python train.py --head_dim=64 --vocab_size=16384 --rope_base=10000.0 --bias="none" --lr_mult_o=1.5 --grad_clip=1.0 --schedule="wsd" --final_lr_fraction=0.02 --batch_tokens=65536 --steps=6540
Each number is 50 + 12 x the weight over its row's rms, rounded and kept within 0 to 99. Layers, rows and columns count from 0. The size before them is the row's rms in percent of the matrix's.

# layer 3 MLP down (transposed), 704x256, rms 0.249, rows 388-402, columns 96-127
106:35 46 61 39 39 51 37 53 47 29 55 67 56 55 53 51 52 52 46 43 46 52 67 34 77 54 57 60 31 60 60 29
096:48 47 60 73 55 65 46 25 53 62 61 42 56 27 30 63 27 60 35 51 45 57 39 44 52 49 44 49 57 40 62 28
101:75 32 42 48 23 45 37 38 52 49 33 55 44 42 38 40 59 58 83 63 41 55 48 47 54 35 46 64 49 63 48 47
101:19 73 41 49 66 36 42 51 37 68 50 46 34 26 49 47 18 64 47 30 37 53 65 65 64 41 67 40 65 54 59 48
103:61 63 34 48 74 72 41 28 50 35 52 46 60 54 81 74 48 40 39 60 39 51 49 54 63 60 56 38 37 41 60 47
101:66 40 59 50 64 42 65 51 76 68 51 66 31 52 53 76 40 34 39 52 56 56 58 51 44 40 55 30 58 48 43 36
089:62 53 62 48 49 49 72 46 37 56 48 39 43 63 44 73 50 53 53 56 37 52 22 40 53 45 61 33 47 63 57 41
101:06 60 57 45 42 43 38 50 58 49 44 54 56 56 57 28 44 65 60 57 38 46 52 54 49 53 44 44 60 48 45 49
096:45 56 51 48 32 30 38 58 42 59 62 41 55 42 57 42 51 45 79 59 45 48 45 37 60 62 58 31 71 36 51 47
100:43 58 44 48 57 52 39 39 62 54 61 56 42 51 50 53 56 52 71 46 45 49 68 51 31 48 55 46 53 58 36 31
095:36 47 43 35 37 51 44 34 48 47 58 52 25 67 37 31 38 54 35 32 42 37 49 35 48 65 54 51 37 64 43 43
096:51 62 78 66 54 34 53 43 22 57 46 48 48 53 57 73 56 32 50 58 51 59 52 51 50 57 43 25 53 78 65 54
099:49 69 49 50 52 53 55 60 47 41 55 53 52 71 67 39 48 66 60 64 74 72 65 48 47 27 40 57 47 22 22 56
107:28 40 37 43 45 41 59 46 50 39 55 57 43 52 65 62 42 56 48 55 80 71 71 47 63 47 69 35 48 53 48 57
097:54 39 54 51 53 61 52 57 61 50 42 63 31 76 56 49 54 62 56 47 52 31 51 39 55 62 79 54 54 54 32 51
# layer 3 MLP gate, 704x256, rms 0.0909, rows 389-402, columns 96-127
093:44 52 44 52 44 49 58 28 65 21 52 46 32 47 37 31 56 54 28 46 48 47 45 44 52 51 56 45 42 38 30 53
099:44 54 50 47 40 45 43 57 59 50 55 40 42 52 72 50 33 40 26 43 57 67 64 34 45 54 43 55 44 30 60 60
090:70 44 54 29 53 66 45 62 55 51 49 49 52 51 65 40 59 73 74 33 39 73 42 43 57 73 67 58 57 69 49 59
101:71 30 55 39 52 15 52 26 38 38 59 99 36 42 37 68 57 66 65 53 24 31 51 40 51 53 37 42 78 54 49 29
098:59 49 57 71 75 48 55 66 48 30 40 46 46 42 54 59 64 54 58 55 59 48 51 35 77 62 42 37 48 44 44 65
090:66 34 45 39 62 59 49 43 66 69 42 56 55 47 38 65 58 32 47 52 54 52 54 53 45 73 33 27 30 42 58 45
109:80 32 50 56 56 54 45 50 62 49 53 56 47 54 52 39 55 71 40 42 54 43 59 55 60 33 50 58 50 40 29 74
103:64 61 54 49 40 50 67 47 27 47 39 33 71 52 43 53 47 45 66 36 53 42 18 49 65 51 46 28 79 46 38 46
094:32 56 49 31 39 56 54 44 54 39 52 70 56 40 46 41 58 50 50 51 46 52 50 67 41 64 49 52 32 44 66 64
096:56 80 56 37 56 54 36 59 55 53 49 42 55 50 77 23 52 58 52 53 50 39 39 53 43 34 44 47 65 42 53 43
094:68 44 29 41 50 46 36 62 67 47 76 62 55 57 43 42 29 49 51 53 43 56 77 56 60 45 45 72 48 42 30 43
094:38 60 59 54 38 41 38 56 43 67 46 49 39 66 66 49 60 42 36 45 57 88 60 50 59 31 59 32 48 47 41 48
108:36 40 42 35 63 70 49 42 56 51 63 39 49 76 51 44 42 43 51 62 52 44 37 49 36 52 38 43 18 37 77 32
098:58 27 54 58 73 49 56 47 52 39 53 41 61 57 42 56 73 42 51 43 63 40 52 62 60 50 52 42 79 56 44 46
# layer 3 MLP up, 704x256, rms 0.09, rows 389-402, columns 96-127
090:52 69 38 48 53 40 52 52 61 44 50 48 60 30 38 28 58 51 23 71 58 43 51 38 61 66 46 41 44 29 61 38
098:27 56 48 19 72 63 55 59 46 64 54 34 79 55 39 51 66 52 38 39 51 38 40 51 34 67 47 59 62 30 44 46
094:64 53 46 62 61 34 68 41 84 34 57 50 54 69 57 50 59 47 49 43 57 50 49 57 46 63 59 42 33 79 53 34
096:56 60 51 48 36 54 43 79 55 45 38 48 62 66 43 55 45 52 31 37 56 59 57 48 43 45 47 39 46 50 55 49
107:61 49 36 75 45 60 51 69 21 29 60 71 57 46 43 43 65 71 58 42 49 48 55 51 46 47 51 66 26 33 53 57
090:56 64 55 58 45 37 43 50 58 58 47 55 62 63 60 58 41 37 60 74 46 48 68 48 46 39 41 52 47 56 74 61
106:67 66 64 62 56 53 49 58 50 46 49 53 58 65 61 55 74 73 41 58 55 74 48 56 32 48 44 54 66 36 56 41
097:40 58 58 59 53 63 71 39 57 41 50 59 61 40 72 46 64 61 44 64 46 51 73 63 54 46 57 31 38 66 63 48
102:30 40 26 57 37 45 45 47 41 71 57 32 44 25 34 61 49 51 44 52 57 59 18 32 45 61 57 55 44 49 66 64
094:42 43 49 40 40 54 52 51 40 53 63 44 51 30 44 30 46 60 28 51 42 55 44 52 65 36 54 39 46 55 28 41
091:44 55 71 36 73 27 57 50 39 68 37 48 32 42 62 63 48 57 43 64 69 50 43 39 56 49 76 28 62 69 53 44
105:19 56 42 41 38 42 45 29 30 63 35 71 46 37 36 51 53 50 27 56 23 51 46 43 43 58 77 38 25 62 54 65
110:01 50 45 65 60 46 42 47 51 44 67 41 33 51 41 63 55 52 43 35 62 44 41 44 53 62 37 47 77 47 48 55
097:60 48 52 63 58 39 48 38 34 34 56 33 52 30 58 60 52 53 43 39 37 68 61 68 57 38 41 61 57 53 76 30